Weights of a small transformer language model.
Size: width 96, 3 heads of 32.
Architecture: LayerNorm before each block, learned positions, no biases in attention or MLP, tied embeddings, attention and MLP in parallel.
Training: 92M tokens, 2851 steps.
Each number is 500 + 40 x the weight over its row's rms, rounded and kept within 0 to 999. Layers, rows and columns count from 0. Numbers have three digits each. The size before them is the row's rms in percent of the matrix's.

# layer 3 attention query, 96x96, rms 0.143, rows 0-40, columns 0-95
089:517396525462460447431468495533459443498498533546528514492534571492494546504465462523513464487512592578521531574482555415548508516467534558418563503454519531462542560506568478484477505537492457520502478493532559549535499505476535459555537503518528530536463475452488524482540561466550538484
095:480471549389433485498525504452507487445466500512536476485540493546484528501462494481494554535415543441539526541502481500468487496531571506434533549526467616435536498490450427442566523504505493488511573444574574496503516507465506520528552510488454518544509459498444487539569499500483530459
088:521547523501487438450486500510490496449451537502487523500449510538500509446496495500534508614469514524498483557444427496515470525501461476460551509481527548424581509472491486430521556475541520540510540525570567459529406507465494502472479487498443417507453481616489506543528508539494458426
089:445503556521495480504528440457468542502533514498468440457437480423495466530512520478610505456498498471449486528471522490516491463501470515510547507436567500553536518506465494512529510458490521403469470516434462486521528389465451567488508508484560536464544495425576518494475508486420570541
085:476463466515507490521450503507478487435459487492482505479381553518448517511546441521475473521519481505451530504476452524542520539485464506489560530537523585546509510484511405499467579471483463482488412496490504525459367568490504457465468551442564453512507504497509545527469481474589518476
088:540544591556509486550480493539466507407511546498468467475482488593455581504470566504534481452458509510459461516534532528506463508513437494496545565465457510576503524421493440521452487520548500474535484596486446512507515506504508487581499460532407535495477473444419482513509521501507480507
108:479521494454455623503439489548441539517514514511507539514401498545474527514510500544475488550472505490478483470502446507487491530473541474473508537442505573512462479440464507490505546566503421514544505529522529479554381511464547509589475532475506475575478474507440519498572542528514429516
089:483418524459487504535560515550538448491520450621547478487480442470537462545446471486485519520464489483510493503493516539499510537465486507502491476477522520499476517400463524481589547518559506505525527486609443496567501516518547533585504510452528557504492491429472505479516557539597539468
114:452539448465488452463541504511526528542496474513558452531550522460433475509464466527488449531444465536540531450592484488446498544473506474576515544522526520447565541509425577539476496487504512518547511511500526575536557546451525428466500521432489581503483440491586470532551471484532501481
096:506469501487527501488455484472531510496452537509449467436512521512526478466514481510547548523567551455427430448490515591512511504532504483444514506506532556555484574499438401498461503482525416438559498565544507441467435483541538532543516465513479514445563519477406571513537489519506521484
083:454514508474598443543482506513511451519526514530529426549488432493491543494505497512481510532564449520495493503474532526472448445539482502504467508450567482526497451536515491486555487580505503491507515490504493401546511485456547529436455482454463574466467474489527499513457381592440460424
080:479497462478483529515474478588490493388439526506566481465475479472551518549550489520529489501524478540485489475438499514444532579542503508516497541514590514525493452442489514533502554500506501532519542505528485423482480628475569453550481512458511476555498485522465478399545505537547441475
086:469547535486466506485551519476444466516530464482528472548488508499472475459493472417560523469559442463467531451533524507512555447515499445558500450486490442488518452487492597470493504489472570482445528478517518511405552540543448464503534497595482527457549450492529455617524505475439505518
098:518507463612550483538527507502501479530471449464470547526493472446537522455452546530495491473538533453470497490502479536479470474452510514449480496484561509435571491481540551515431467562494483477519453518459434468528520470439519563420562482487542516530430527514591458546479494422437519564
085:514511526556551497563524510465539476491503523447429513441484522549485469433496541477549490539477536536446507560395529495468537494511483415452417500561537559552517449532440465504514464554493548541460488483424509569535477431495502482538513454470481453473455542484488480483522532522435538550
093:526550567468566449502484478469468522461558511560459507450480534426538513495461508515537475476469504487513400465473503506499522451462529577491487545495505533565511511543528537540492498542427475472481464494495548498525554564482529559449622501500533428536529534491484498491414440441509562485
092:631433503556497476506518474510450498460498481486442484439455571536525542543509542536507548480442478503491510524498504558547498547393538482480494510499520422511442567524481461527467573417447518458505519490511531506493555461478518449553578439512503491559482472486450491499449502494536471502
101:533479455462485509485498526453561386522480548532525575463491545474486539427540523498522489449469436435549449518521528473569511533481465546479472440502466476524497491534433522537462489536518512487454477505558503545542461411500515494493493515506501536463504429445477458468546439482589593509
091:499470471471572568511432494461413467409476468540480512506435457510523521439447462461476531521561552467524496448478518515557520555503508501530523511463492546473463463478495475473536565495496527524553479496544511492488494496509511511560594462454511466539553416527486541412573524548529560455
098:556508479566562480478488461513495515446467534452481501481504506575565480491488484486473495497577500519518538564546474526509472610582437527418522543517528559508546448496513512514524519489552483508436529559512442479564467466476558620538526495519502523468487544547513553467501569495464516486
087:551501511537546487485512490469569484537524433434456484584466596450477492470490477510509529439468500467520455530578551492538514421485499471547445472513484437493445515537505545535453488466468535542462496500499501466485567507574483471399507531516529521489552576476570560565497467497535534513
110:527433457473412514503467520522481489476505532500575505491547526496541496423446470473476478525448477505495499511452463535462553571481498550535510511485596539488542465449496536493531576511479498567539546514532544463525477526516549499560521528493518624562538537543470529447560438565510477470
097:547526501586520489513483474409494536540477446467477450428495565446534546527458485540510522445546413459437486532474505531554514454489537560450490471522527487475473506556562523519542474521496533463467474523489494585419578482557522522508474511574493490481574541494541547505499477432487481534
097:517473502443456471516533466506535441623443529482512454565481470511533532483489571511478444451517511514546511468547568502502475480532500499498535545473497513522473490535552598536459497524484478531512596475482541536556528565501452400531512491502513535511439446432494552448550531455513513447
093:495479480540439485477603510478473527576423515469515538504474542492422459471533551513516507423613494468477474483530516466482499503532436514479451502541518505493564423527545514549504462531498479490497461527483533442487472499564516497492423486565473522521484443587496473542430550510577503506
085:486501428508490500514507475460569528533435533479482528498546479562481515523559500529500519478507511425519509459461510481420562398533491515518511478534558513486458488456494446551511474507479461494484495491412457534536521562495495501489471414626548470460568460569465515511495514498544590531
101:422453514427460534469490552469457414441573450562499470504523514483537512533497549431424519526448511547552495480514467459531501516508513577526486479400515491510491456492445516512508493444485514558522506513559451534533511578536501511484491524473537549545497468492546513507575511446595495466
093:514536450526474413562560452506513536460460542589499551485528518498493457546494460369532537504434496438491470500486449488513541481514466541473537494525438461577526558493522501529536516570494491547516511593488467520526518542477519461542567480455485514434511554530478507521544437512475515481
093:428458435519496548497415521520486526510478442492549429520547459514527511498479549444458577493499440515457547497483592529499454434437581469497574465557506507525462543564449545552477523506560539495498504465462554553505525518488462455538491485532492479561504478486452541476575489534530496504
097:517502520465528474531482509538466511427463491554581499535552465440542465583476506488547481504469483479469396487456484467542571477490564574464435505501540511532532469457461510419536502564485473527567548471545489426526527559467529492485506524465477420540476438518481463518503493563547480480
099:522506452406488475471515529436462445580504503556564429443502504500555443555469502501495478488512450482515459460497492557487553486484497493574479541526519489495531393497477542525525511516512543512461471485466472421559533531538423507476497503428543571508515559528528486486588491501555554458
088:392388499539460507565485429560475503458517504479534448504576518521491454528513490483466557527442448522522512448559503446505581504501511505508551514505534487465512498552484552500514475481480440556477498407562565500477553531542515487515552503446523521517480539436513499535510467471426548517
112:526547579499537494529506578569495476459527539469508481494531391486474485575529529511531520514548490555501477470479528491527465511474481517537518538557432428515547496574552506503519488557511510586462465501469574449521589495539479469525561567447465496506480486536502442500508478540448422481
093:488437500523513516515518483444528528539509483564433539535548551582483480536480535517537523479532491526468402440542484549512557502525496468553440446523527364512447478468435525551572455490515486508529502433521484487466527541405514454520558517497520496506459554538524488468485534492489486449
106:462490485433490413569486539484594469577552514532530464503548466469480441456518525515579470499483483533558522526487473512508545542505585474499453497457578495500524513482483532529520461500531428519454516434489569591560556494453437460490439477497537548506496433522516503480482499529499501548
108:430476489522536499446506539496567452428483538523537491504446514514496394565488477496425509478534449452481442545519460490545478518494459465465499513590442509518505513494458479579447502532493453490469465464397517578507515460540445494432500498429466458450484496493519466495431489476502494444
098:537516523596468489375449537503526541552458448417513483563564563520453527542484469509494510492505420518519423493504533433484453477442496501490527486465436520492475540474478476568529445492474505510492428508476497518481530510530537492513512497542483515386466531477564491549456502481523497555
112:533518523513508526488488539481500521431515532551536490536494489589493460546522444487510539522510431503499527502528491565508486526472462521526532524514512521479505450522508575495513467485449422555480553536570600486410445543542466520543575532397458463456520536505480488503453528510416434453
111:498443425467459519523491533515511446547478480493535418486499473546509525463458479458523501487550443468546560494531514561456559409572455550497499479468547471543553528474437590497468470498395534560532538483519506488511555509576460551566501480522499530514528495452507463475480467456545527506
098:532496519534440393567521382497510516548476515508493484515442510530528492546484505475525498553480505460507523508468495442528471457500448536466513482511454535559496456539515455486552551453541476532528578510494487480576508538502550442571572449608511520460474505497510558414454494505506495481
102:514493497557492449553526447485497489506494472440444548504461512392451472515503493470533487506490538511522503537550491473558498465533484489486513532510507450502455527518501498516489416471499498480494512467504443601460575508514450555497496494530552563474556530588589550535511567441502574601
# layer 3 attention key, 96x96, rms 0.14, rows 0-39, columns 0-95
095:516561431518421491486566476486576496512514490396476545507538496469510443518485477458581435541476524492506474467558463508532496487595451537564516505490475519520493521527566527526506554458488538549427494505426505552451510575456465471471483502527550419479494533481550455518468470515555513518
090:562525494487514497476522476521521431546554482527503515532527477467527427545431465470470472505542461525493461419439459510559532489453431484559546511466525458521474468513493604521504499525534466543489496433436483521451576550435508496525553446373540478484485467440496510535503491495525531470
096:443449453398485504489480468521497460467538495561536453487554470476534480576427452473493459548476466462557518426467464528490522564455526488522501578447585538523503447504537524503531428458539483545538469475520475484454516585452540540509481475479550568525481461522510425522492528501494470484
091:532517473506497498582503517410513595515511494504438517468442514511504542537487473499524534565446613473499518448492450523491480489416510530509515518514418530499452518445510421430508516490468485492478487532557567456442505403487455494521566511485474429496534500451450529535494498490476471450
086:499490501517489422528524579492430452466492457493513451501489471512567524605376483495507488583461493556526462466510485507500494556524500559471506528435493559486531476452437529546525471487559444507469442519504505539530485443480504552520484520544489562526506510544501436503535452489493417437
089:497442551454455492432530496478413486499504466490534552471473448496511481503471499483439542620512493435484525428460498557454517527549523547519546521532538518542554473442464510395519532439470523531546475478523563491468414505474484483551521518494498484482512520479469553499577455489524473427
103:475503418457525511535467520508473450532531475529549475493546453506526507525476528486498478513484401575518485426504494542516489537550535510607516493473522505536496481480467573437502495480505580540531507509545496454559470554496572538453460590426514525555560499503561464501557458463499453452
090:543431451439514447471482518459450533551478477440511420616514542502488419516487496497475468489486498495458518471530544516471566462487475522559488478505497476487516449536447542539495503487455545540494532436437562492501537514494454380460534513508551545576476486529574488515436507478540491489
120:487476511534543524472531500444510454529453454511476430495487505480508546533498469502476557457526471476516439523468516445521492446452562522471500455506491376443505449574511534557481441522486551479428486459466511491493612449511475534455549530487547483468471479451558531479481519429518551580
098:558503468429502486548535514515463520453513510530540530514477472558473497526470470481496502529412424440497551435520514485539481513551519439558509525459563556499512488471436518490532593464560529485481497440479560510567429489436451446524512441471499563549488439500455491494504547439507513432
088:579477505541526474561573534473492537492525482493446483490526551530464475465501457479468490517485492526503482453500463497526503436505488482567432556496455506489502508473530518509472393491475490462456449494463498521512490535575524524546479480498509538515629579488575539562464579409511540562
081:505510427491449478542599499498504461554541454546543507568544496469511426478439439495482430513490496503541521496503524473563534486536510558534505449450455488469456480519409641514560460472465468495486538448522514516503524528523495543517497544482500523592475475535522468533520445500488533456
092:538503515550568519459463530497465537518478509472473505456477535472515510463617424520489593451505498464523499533498554526448489541428513484439477457562510519487509550477474529562536486564496502538499533510533517545491557411473538427442570460499456479500514518528502564436519539521443535560
099:483551523507572471494504485500568538395548598471467530465473513463430458502556483511528519460516500485529519501468472495500486518504507581532533530535469488564461496487598465512581500437501486526434520591553513526499471456544532503488405500507464485494532515532566555476441484526461482541
091:529450491542470530547481502477458513478475484523511555430453473498527528554530513508537508495506467477479494520477484615556500530492472452503509476436501552557506484447436487414470504428518489521583484507514504549461492479473483545558501415501482390520469460577385501450518519462523521500
092:511505540497479463496541538439500503416543472483450568546431568547516497470537510483494503505567568534401501537526456528579499489555498486428500484515513479522512431446530489498512541469491467538522475538592489487460503447509425462491476492503497538473504486494465570519515440550380477510
088:491571506492535527435512466469539499513422504451553531594530451532551435502472464470554527451541482477475526432483450489517495536505445531547516448515488510455482469445457524482514491471495445515475513559471535486424407541487495524533570499549444504475461511490547543510631486519462497488
099:582508576513511486452482544507521595577491453563481513527468540530407520547502501507537488475492482549507461481493514499505525482482506501464464512545459528615503478487513467473509562512471527469513524431453553520473589476463447513453494446593540464460498504476468477521507560571532548556
096:552475483457484456505531480508525507524505430487496548566524467477518458528505438470520539465522448535502471446604556537599488490485463574553503532443588449511489530500494561497532458527429520498475551485467503448502533545446496454539462520427498503463490526425539455559430506475509529463
094:484488457463416523497515512550541501513532460511514520495544462469422534573491545518491580522536490468535508492443407504510552527490503548495514494446483489483518534499477498419491548474533459474546475522476558527485512581399496454487473510436477526515528425478480426542520440465587464429
101:516524582553576532487472504455463586478485511487412487498446517541494499461554495468479526466575526539409501538537521553516479514497502502468518479545490535538517498505575396506542536549542450416473499537534477533449477446446551542524497456530479497447554520528505535489514502529412494516
125:488481501476473460497542533502482481609528429489540500580501477503456508555470491460478442452494414505582467482525523510539499406506449548575497470467532467502490417504558567533512475514441533574486464470456482490478548585533520495477505521447478540462485527484581482527469455474523493529
104:488557518540525507442488551555491524399524520486516545490466496555458511465514512523458540492514528491474561523470440546453391546516457487420498483528475512523455500434498368484488481528536477486510439569567459473492433462470562515532504489513492454476515492510550550470455523503427480509
113:488503512535483539496512544408546559572501475402500471466531544477459496453512495449522547487494515520462505505545542485530493470528484460537473413595410459506463484450536520532508514517464566458441479447457466520476575454508544525487496543539493494433497514511527512524519457501512612565
094:442531500530611521558496519569550465478481505565496512432589441469417506481559461497573506577474522532561482484437453460469481450503526463457511469505492498525495545486501461476548520492513525511530485442479498603502524537422471487460467493547488469490480516534446474461504583506520494532
098:528487509551433448518502533529501476512464555519547500480495565517451505461572516489515487541416506531465465495479541430516509497504515396515487475429499465536460514551497406456474485504541564445490549458543444458561502450547422486488486500489440477477425515519442525561510569553531498522
119:545500541486522466459559518432535497562512432457475509484493466491535536443443500517503536455519513526496512489505578510452506383452530560528484477462488467517483482507528579536445439565477495529496510459457458510533643520528459474514537508526543546505537554460543511530420452498500494520
082:534482559443435480462507465515497425549508483394505553538521567579497500499496500480554408531516498528516458472461468506479480538462557553536523468500536557448505451512546503475494552406462492517484494447445555539465488478464495447528610481540493486454445492502568518492490509500538522469
091:558529537566493536523513483489484512536555498467482527506516554525534507474559511550547521452525503464499503479566565453495479456478419478595470475488530541472430499556465490485454457510479488405440474478527476497382537502506548527464479529512518520470512521430528576500568510454531587528
095:521495486422478410437573480426560401557517505508420516510468553505521478524529498512504440532469500506477508439514511514495512485548507546560513449481520470482480435489452603585541494426486457467506513440503506523501566478497490479455509498523546582509492467518539545505489471444471550487
105:429417519517503427509510511460458530509439456527519435538438526453470517442576521473529498416493529470488447509544544502489495374502475517499455449512466465463482463478477565545466483575482541551519531446495534515485583510476499467454489489518514528476541471510487549518461463461531573550
095:516551488533505507547537498420460409486481474449506490527428548492495577498494442465500548468556437509553451515518516542503463435529479456482472463530476502502500572511550566558428440483468463444465487485507511554409488489469488526507563515441480530494449490485609549509518457466475497502
094:510560563470526515415495510460464493450523509500514473475481489510428472482489604553470444439483517468487442484491435494555506489533590461452486516500555488520482481514521457481488496482512562433459489569477530511503406482463514507476466532480455483535476511482587575573558498415519467463
085:521456525480465538476497544465549486478528448378442490429467495465492482569534477493462509507532526437527486505531550514508451487535444546409525547540443529531527530566527524596495484528465621490472530478414471503527483454534526547484511561503535535481537516500519550524527482496499537485
104:507527499525465467505564462495516466514423542515494510557547537525493538481520477470512495465540501522478515530538538430536465448560538418545494499517463430509485467588569468550460541529424515543402488472527528552483578535496501553497510517551468562394522518559519539511458479450514520511
104:555561460471551495525448537436542519461519535481550433513534504484502492479553488558517518544526533435495523550472467484527494589505535468494523522549478470486440487471455465507482531446519524502400448540561514469487392490518579542545486534478455555454556491555525585535510466516505508541
103:490492462525519538525469492450492540413455574534471540475478491495510508455549492477473548453483527468487551574479524446558503510492520475410576517547416508476468491553519435463471512539501513473586522542500494536465481412499487470536497509577438458498522419499459476428562491512445489532
113:517539504469501490463485511492513454479528520512504440506516490533511484517401477429437487535388500476525524482474522462456518506496467545479535520533504484512528531503566532451577472488577553586482502525468505466494488515497490462495518518455483557567501472428577480557621394501530466519
108:484452571508551495566591536485459482509466465507504471507534522495505473544526492508489556479531525512469494454464572490495465435465439493530486467557476460509499529528515555542489459510499496485508521497490454498480603454538502523437522517485523508506545571418606533529416514477504553624
096:500464523460480532488613462483534517525458495522471589508446494495465517578502438523510461467485555569500450552529436538517560493483507552627471493493498471452525519484542508440603518451420507552546508474463473483495500444517502445517507540513496493518508491504536463412497497523540506500
# layer 3 attention value, 96x96, rms 0.197, rows 0-31, columns 0-95
091:529483513581493477417497418490543457537548470563528445519503469534495493478514558534503517474443493533408550496530502420501475476576523447521540507536508442505517524460496508433575513474461486493545611535512464501499450501553464529490525533441513518486493478478497521414461473469503574439
091:441512484540492556525471428478466477510509490519515502496531515482486451514497521466543544558474462506497563487412429503531470491502492456476449441476505542505586512464538453524513476470437466489555590533432467453525549524512482449476494615548520510564511535498509516549469527542424592471
105:436464508458528513500479403524488555552460513510469548631512454576505458499499511529509462517397489489457490520520447528536453429474463462490486512479475475499531435410512483528467536498458574426506411544539500532512547491541518485507528525485543504537482544485486531494542496562525461484
097:477498514511514443517502544518482503508460534440504459487558496479582489521565504466527496451460497431518469554452581479501563494450488450484491521449519437575544497491543514484581508566475474498577549530492448533459458515445478523500552553512494513526513516521450514470449580410511557416
107:493507446494467508514488513447475502549508473500496501457476470546458485479511514504478493477491504564502564491455501487485467514522612437462528536536503541488525569525502544506507571477559526533395459497496548464445545478540490528468589474483571530480463543467458535453488501490614392558
098:469554562507495495505490495524523525463514462523466562520495486605513456489451492449516405427593456511487567504505459491517534486458525528472470508528504537513446532458477504527489502475448546486513471506584567455507580546430479441480491531533478488556521535617462530444506466473536515521
106:490481479420461487571488505525505487439471510407442513528521567452492508444487558480463519575520470456537490476521495567494518463458484497551524473435482441496480427517531492547481519565468471475501445500518481516486517493466566529479499515612532478513519553484454515507570579552470427430
122:443436507511542545499551460489489552540556554425493510464456505571433537490431485470481526517534498526484484485513500456507487517518539507477417594449417519481514445507498547516483580494561597558467483481555523503518495507491488504465440478408586472443497542483491485457521486503492470527
106:505496468532506469518534554559483488483555476499520503509508607477584543465454468472548626498515500560489432481516499453463510491514549517510534482504475535461503504553483489524546502532481527545529475448516424536497497517403534511496473510479505415501492466519477540522525639424476481468
098:513483466578518505504504491487569496472489468460474462542493521502570550561540540559492524453452499531599563483489517449544534463510554427520556486539518494477547575375503525512554511467510513487534521413483480481529448466497504504439553525437505502452476455484438500441480496492543470543
097:478498522500534528495440511507513488498461540518494546535457501460524474451453454486561570501412500476537448515367539558540567545484443580475466494518491530509504441519500524479466510480514541439478536511477458526513503441461505496495423488410548515509514453559550547560503471475428453473
099:491529448504545583573501487501438505573490531510538465467481537497483521454485503485501499551475525451425514522501501452503426541498540489484469497497490520411480478487473464520479469434510530620474472527461597523478536521517511378458477475496531420568562469507503521485511483446529545519
099:525558508553445518512505441455594473437511493501504487496512527493533422588490508507503473414518439545560489497457432454509539580475466522505452500532493543483519520467512424484482463420507475515477575498527528495523510473502459422455504484450512523523505498512506534498442386524543489573
104:439409488514519509493466453535553504497513461476496538580419520522437435496435471512517483515514482469468478455460455562486546499460518559518522541502464582440508456561535486592436498467533535460525502540593519453496532477517553514491419507480436466486516534535454482543477528499510557505
073:554479563503493528589546446506492506521427509510513483471469504559536516544476524545484471458521477474435486531448444548526436511538453516513475536426579465579495470508520497500476437522543489488479561462552525558543525487527522499401463473530409459495532514430562483434498483549521476487
110:541513493481512537524503462467525496560499559473479427490533501513513647522419497499507495500494531434467525516424483461493444496468499501573541504494477516596498542464549529544440488548508544487526465454531562425515470463502473440429451543523464469491526462506452455453485484545495571488
083:523503489502524568507414483494519443630477495516515449557458478532558481513491514447532507418456509500483522525520498499453426539482533510427561528516520515465570584425493490529520503448489483470451485523480519481541588454501512512508541488482506465480441483533462492465405504463536463436
109:539476550528521513558485492468589508505538540483509416462498572502402471546488529428464446461525485518459517484537462379498490565454472487542475552485501539466502528498532502484488526541459591592532477508521485492469528506451558461562468526528585456502515501478442525487486489519506489461
095:485539464523555551509556483434486466538562474471538489494488602444477476436528474469514536532495498575573521506520452478394484531522508521512495509487553466473518533592496425532537489492569451592503519539421532509496491489473535481540551455484504475509470470441486524556463529490546491443
114:520492471545501471492477536536446465481578505573540540498498521455535450531542491491496571511526472546486503500549493448397500482454509529495515448527509567480442518597454499471516419418493505508526517521454528426483517526491488528527489544575446457519444480572557490475482527475492599542
111:478509474473465464444471525538472465450516451582444518583542415485507422449554444464516522485474477534494503473509503519553528445524484515510526487579511515491514499491522503454455529565474514389516457556514454535480578498558513583530543525525439488556463524503448535510527475478473442455
086:532518512526481527538531461506468490546525449484580520555502586475586497530443428488528565500526561531564454498545476512427447484446585498467554541536501479473535506492464473541530521447495534518507519462547538489471492493497560507482550461472521386435494440526497483564493548477508461547
109:504581521526417456480533488533446456519587499436474500555548467493562525576492489428555516478535532476528545519489491462476541451486534420539517518547489421580524498452500466540526484513485412485508541504564472446547509464478465501435528478486505478464532514520475478521463532501510556409
095:547525426527437463458531471505511523447547489538515506491493486509548484498489454619547555477544498585459479502516580512482488500555556514486504525486423509527501501572500510473513528432547438519445486460537517494524519483515456457456477493459460538432459491562529428552516525486543503607
094:411456519515469417508486575493496540499442485491483529473472452542496496509456490557475475475527467531420543475522547434491498461517496471477490476492481575483479544571469555500552470429529474511517528473492553441468480527442445520478413527518473559466522543545509470404528546510485572568
100:541483491443447450475470538497578457524529483573496482455485455553465483538476547507428531475547457525452541477595528416490508519540469500472542467584563528506405520488492544475550494514467540374479440481508485520493481497520539489506470476543526456502461524514533491448508528563499454528
116:575452518481464533487473476488518522506493492504479497507496522436539522500446555488403510548542512541451530473540440498505497482525577463472517503540526484430419510488458490492488473471558498509532468449541592466448466554618506579516543492507491549493546482498507494429536466507513570593
081:515442500498546541488462452523504499520526507514491468607440485508494473479546491523563488510472545455478603491481514605534564500474551523508537506538496539459557463467500487501418485447443501519509533550535518492495546457559556557558501523530467492404537523509503523554509434476579521454
121:464544483521467418502530476468501485502578488457509553437502477558526426495495523413527463493530464502502546527472455535448490498475569499445497529490492472531494578541451495561487469544487433502487506609531512433510554524439508550399514488496539519495478559547436518483459518478567471475
119:504539597493475530556440645450456504515414504530539531482459463492461540453435435516521467519539543409497526495479559502553524542467431503485530477534534480535427458532536518498489517500566530472465521443514540478494519519478446470504488487520453524470499541456526475556521465523519470468
106:531493425475517477482521479469496475454508444515482485568449491456452452478501498585475533470462538510513459473435492530445434495536541488572612515444496528529580552573512551449433481515529486513483507512487485497513499473568547523518509518540423455403475485501498491559516542526466492573
102:502551455444509592494509521456485436524559486493505491512515536491486550535382521446509509477539516536536527475542443427443470519532487490535562434601532533467516566458470500522467501517468471436482446501539485418544555495526542441535454516543504451496454500481466508510515536546436493518
# layer 3 attention output (transposed), 96x96, rms 0.167, rows 0-31, columns 0-95
092:484578443487486501509531525464472554456533457460487560476443486395440525433431473443499483529504516469520462424488521531483510487355504533495533531513523553583489451453549527522510469501545450487498437521483523531480497494468509454525480520552533500519549552495498508476543462491469415531
094:467468545503488458449522567559489472423536464500517515476550549494465534523468485553441467502478497481465461537579568464533485497457498504503492556513558432551481542534475530466467465521538533553433459510533527514416483422480499484519509470411512515441556523498516541542509492470556383488
103:524467455582462444500513491475534409452494497502488428481494515497455561503458466499430549514537532451590545519488556492480505567429468519450536520479526528535472519565557466466496471469579457568517542456453482473516571491478460521460512420529457483488464442502529521517485498426493538538
094:462557434477492515416479535517481467479547493491524479519458542477428524452437474521460422540532500513451518469527453489429474519487505506500475475556486516473496486444472504501506527555527447469449466514527512498547484524478545479443388580489496503481506448471579520507526406541560454599
102:551457516539489465521501476561454535519433490502515535579504491468496478549518491413501533528418503506526439507452558493486516475484412583524464472489533539505489460450523490500511498512491544536506617505560442462544478505439492493479496463546423538514488506533537505498542595556422543491
097:510458468525513452481507476520459464483484548469557436516479431476470497524510533495454555521448479469534509493493494545527468527523517492561562546497556368491515468507494435487533490484557529492496536485417474508471464358533468501553503458491494502512433516408582527525471552500483521535
109:566493535521599508466481564502514419442501555570528471516518486518497468567517495546510491459524525468510514544467532468484473554548482462431460547572472502475552565475507525510472468490489537509476518512462521432563502532499474507421540508375471516527444410507503497481441478439517527515
109:585517431488465516470459451519415511513428528496583572587543563505505554458565438456541484463483442473557527501485552518514557523484507495509568476507547439496479563532564471489515520462452492484507501489453492494441511526507470487476566477560409487519498455494467501483516485541481550524
099:532544584486445494533505526452490561524514566512490526510518518507469520511535589487494379472514470471468502509460517533501491497524469518543504520547466509500504467498464529500452615488448498473567510594467497466496497538565453477469510552508455510532500467469459498495512393524609511563
099:547520517524554488460489548556443508515490493558509513490436438454460472470463524429494486509525496474500489506442496509404492494460525556515472465498507502492491458528482513446509521582519545505412521646519493544501529568500539468458382456530526500588453542492525511524500481538488519489
107:514496484535471520523520464450450498533506534478464496539559493486514566478543554515465475539563489542464508500532508409534495427535553388518478492434480482476455546606482459459499479498468494492542493547567518485496527557533524477536483496596415421490556492490546459507467519501562457502
098:473492551520469430531464536471482487426560483468500617506547482535481514489494476569443494464508456500489503498542523463540514469472446566504578536503555501525541453509560507445532542583451470459543520444545504498428514476537443572525553497450481494441463479478476509583478543527476525479
104:501458505468534513475517562527470467501458462543516505498556443501510521471474495469494562516477496491457465493513561515539485428537562496518523503432585424542433420573465475479534473493534595495506519520534476527422501426541478567497418493579519485502533578507471508493470536517474459437
106:473482538460465469446462443554487462501490521532536493404615481492498572505546533510525491512458501544556538523470548458521527532514489508471454497513494426517481528521491469464485526547500536563507475449355465487498506474505478442512617490517505413499481538530501481482485468539550497542
078:473537467528537505451477516487552468452564437495476478505565503453562464492524537503496547502499595517530496578527468460520501507515546527481467545530536504525563472528500520545551500441463533468521530444504478558446475498508517496514492509511528553494339488538458516419541471454469546418
114:482500516526481468447540513535503453378515416476511539537528492503521460481522537527538457491533478547482465552473497510483547498542441583442489491508516502439567510501448460520530549495517466509438453506443440599421494550519557498563548511531519471534420541471534499485490450466551531483
085:429497495584484456552550460500401504413496463488472483456495495468462538484510531537492468563489545528513511409492535470491524491474388515555448544497514515527476452578512477483500526533479488572526499433506433513513446495532483510492493512553478589515457557535503489538507473530444499576
104:501529479482521486474505482546454487398487517518551564545488503519518492513512491489559474540473444509487442467478588531480585510503569533473521515545533442548501463447432507581496495509565440470443500474528489473435489508576449541407552502566465536507545482514482514547524450569474501529
091:566495502455498489531416552533455557567528466533537536489542475515521475528488532513470501441538520488487480517495522538573492474576458528528464438509485540579437459446523538448446511530427496430512475493562471378499526498539499566496488517498470472487573494576433496459485491536512513517
110:495469600448412476539543538478510575503546499439492486445496488522463526546470519502526469474453524504496484480510529590587517504561519460542500533500483476517505452451499487506506585511492499503519440527506547514508504408546492451527560539428513509470613574463507537535494488521509433525
109:493476498502502492570550436496590542579451508461466460521472521497451503531436532460447481532534555486513483445518547482464500508467469409477478538480459527530473514472467480512521473481583454579579551505523479466589480484452459445443496475528479455491553509545559489516434519463545461539
081:570428519518465487506494483473467487532479499498471542456463448516524570479515565487457456456514453478466513528453544527525475488556376483508413491502479530526493464598542489492457579521447529485564506512444479508499454452520479482453504518533496584531481480511432476478536444568526579505
112:506457465508581570485452555523528494486453457513565497438499478509446525464464524554458493491535468536478482457512490541488445535463442503522489534536528463483519478513488501499479499510517587532571482517425468573504434496482577508478450605516551576568493485494500558448534487491572489574
100:518422626461472573509499523438512512599444506476453482523545501471527507481487488446486455579447506492499554526468457492519426478487502529514546444490477488473470504491549463485546526481461554509591531523391518511474493529527506495584488499518517511531503500484415551426519495492514495469
095:535526532486436499456515471488473570487538522498531471491531506485537502524506459430540545551358477488530563541518488518486477520435544545578498502516480464405504526419493456524472532516501521504463476533506503551482498481507548446578555502429514487482521549401551539555458498542512475493
110:491503521539556498585577470441532555437475534490478443514442473458515494476572506433570541544430504448542459424456502552504530477480535521510489542502492480514571450469488449552487494467507486599514515506462511527507477560538522515476525473483448569476517543573512456480472498452429493461
113:500530532467521466500560485505504499512502499518488520415451509541503466476540435502646519484501520490538499471502520569480504512516462529536508527458510543512545472503574546518479519496487510490463487540439523534526534401374435505530505469446573434524419542519487505505475569555482535485
081:474468523474496511510476506543532488544490518485480570449576484500469544536452513513446512522504509580579473540516509385464492524479529483438491523518492524479482547576567515502563451553568486507511500444446496503549493506509446444481544503468547485602510533542570528546500605510491493540
117:494484462501528534483422537566481507515469493485597449561461490530463510594536506513471558479468524490556466459511538520548465505463420500548465504542488481519486459451512472452506526474491580497468511411463497483537432441507541469552487552507437569470508469439570488474532566523498486562
121:507518485531550488512536362509514517506509502387474537490570478456549446529589533524509567486492471546476509509504456474535470473545534505549459518473499492391536552511417512548518464472478491446558480539549428494546488461476561498560545526497514498505451511522554516476481508477490477471
112:508415556448445517480460520551503550569461460520491526518529465524574518576476551433499504510485581516518472553490518456455547461469486509405390452519417554507468490415506502500512468544481501533496514464516547522476505569467507462473516487521515468522495538534454515488499473543486449427
100:504434510534575461572478492488448505424491480523521505484463436549500480478526540526489496455498503482496468479444560568485559458484399490469477496468460453485496449491431511482477501449494556594551452486447444487388464480537488493478514498482468512529518557563472467554472449508490440447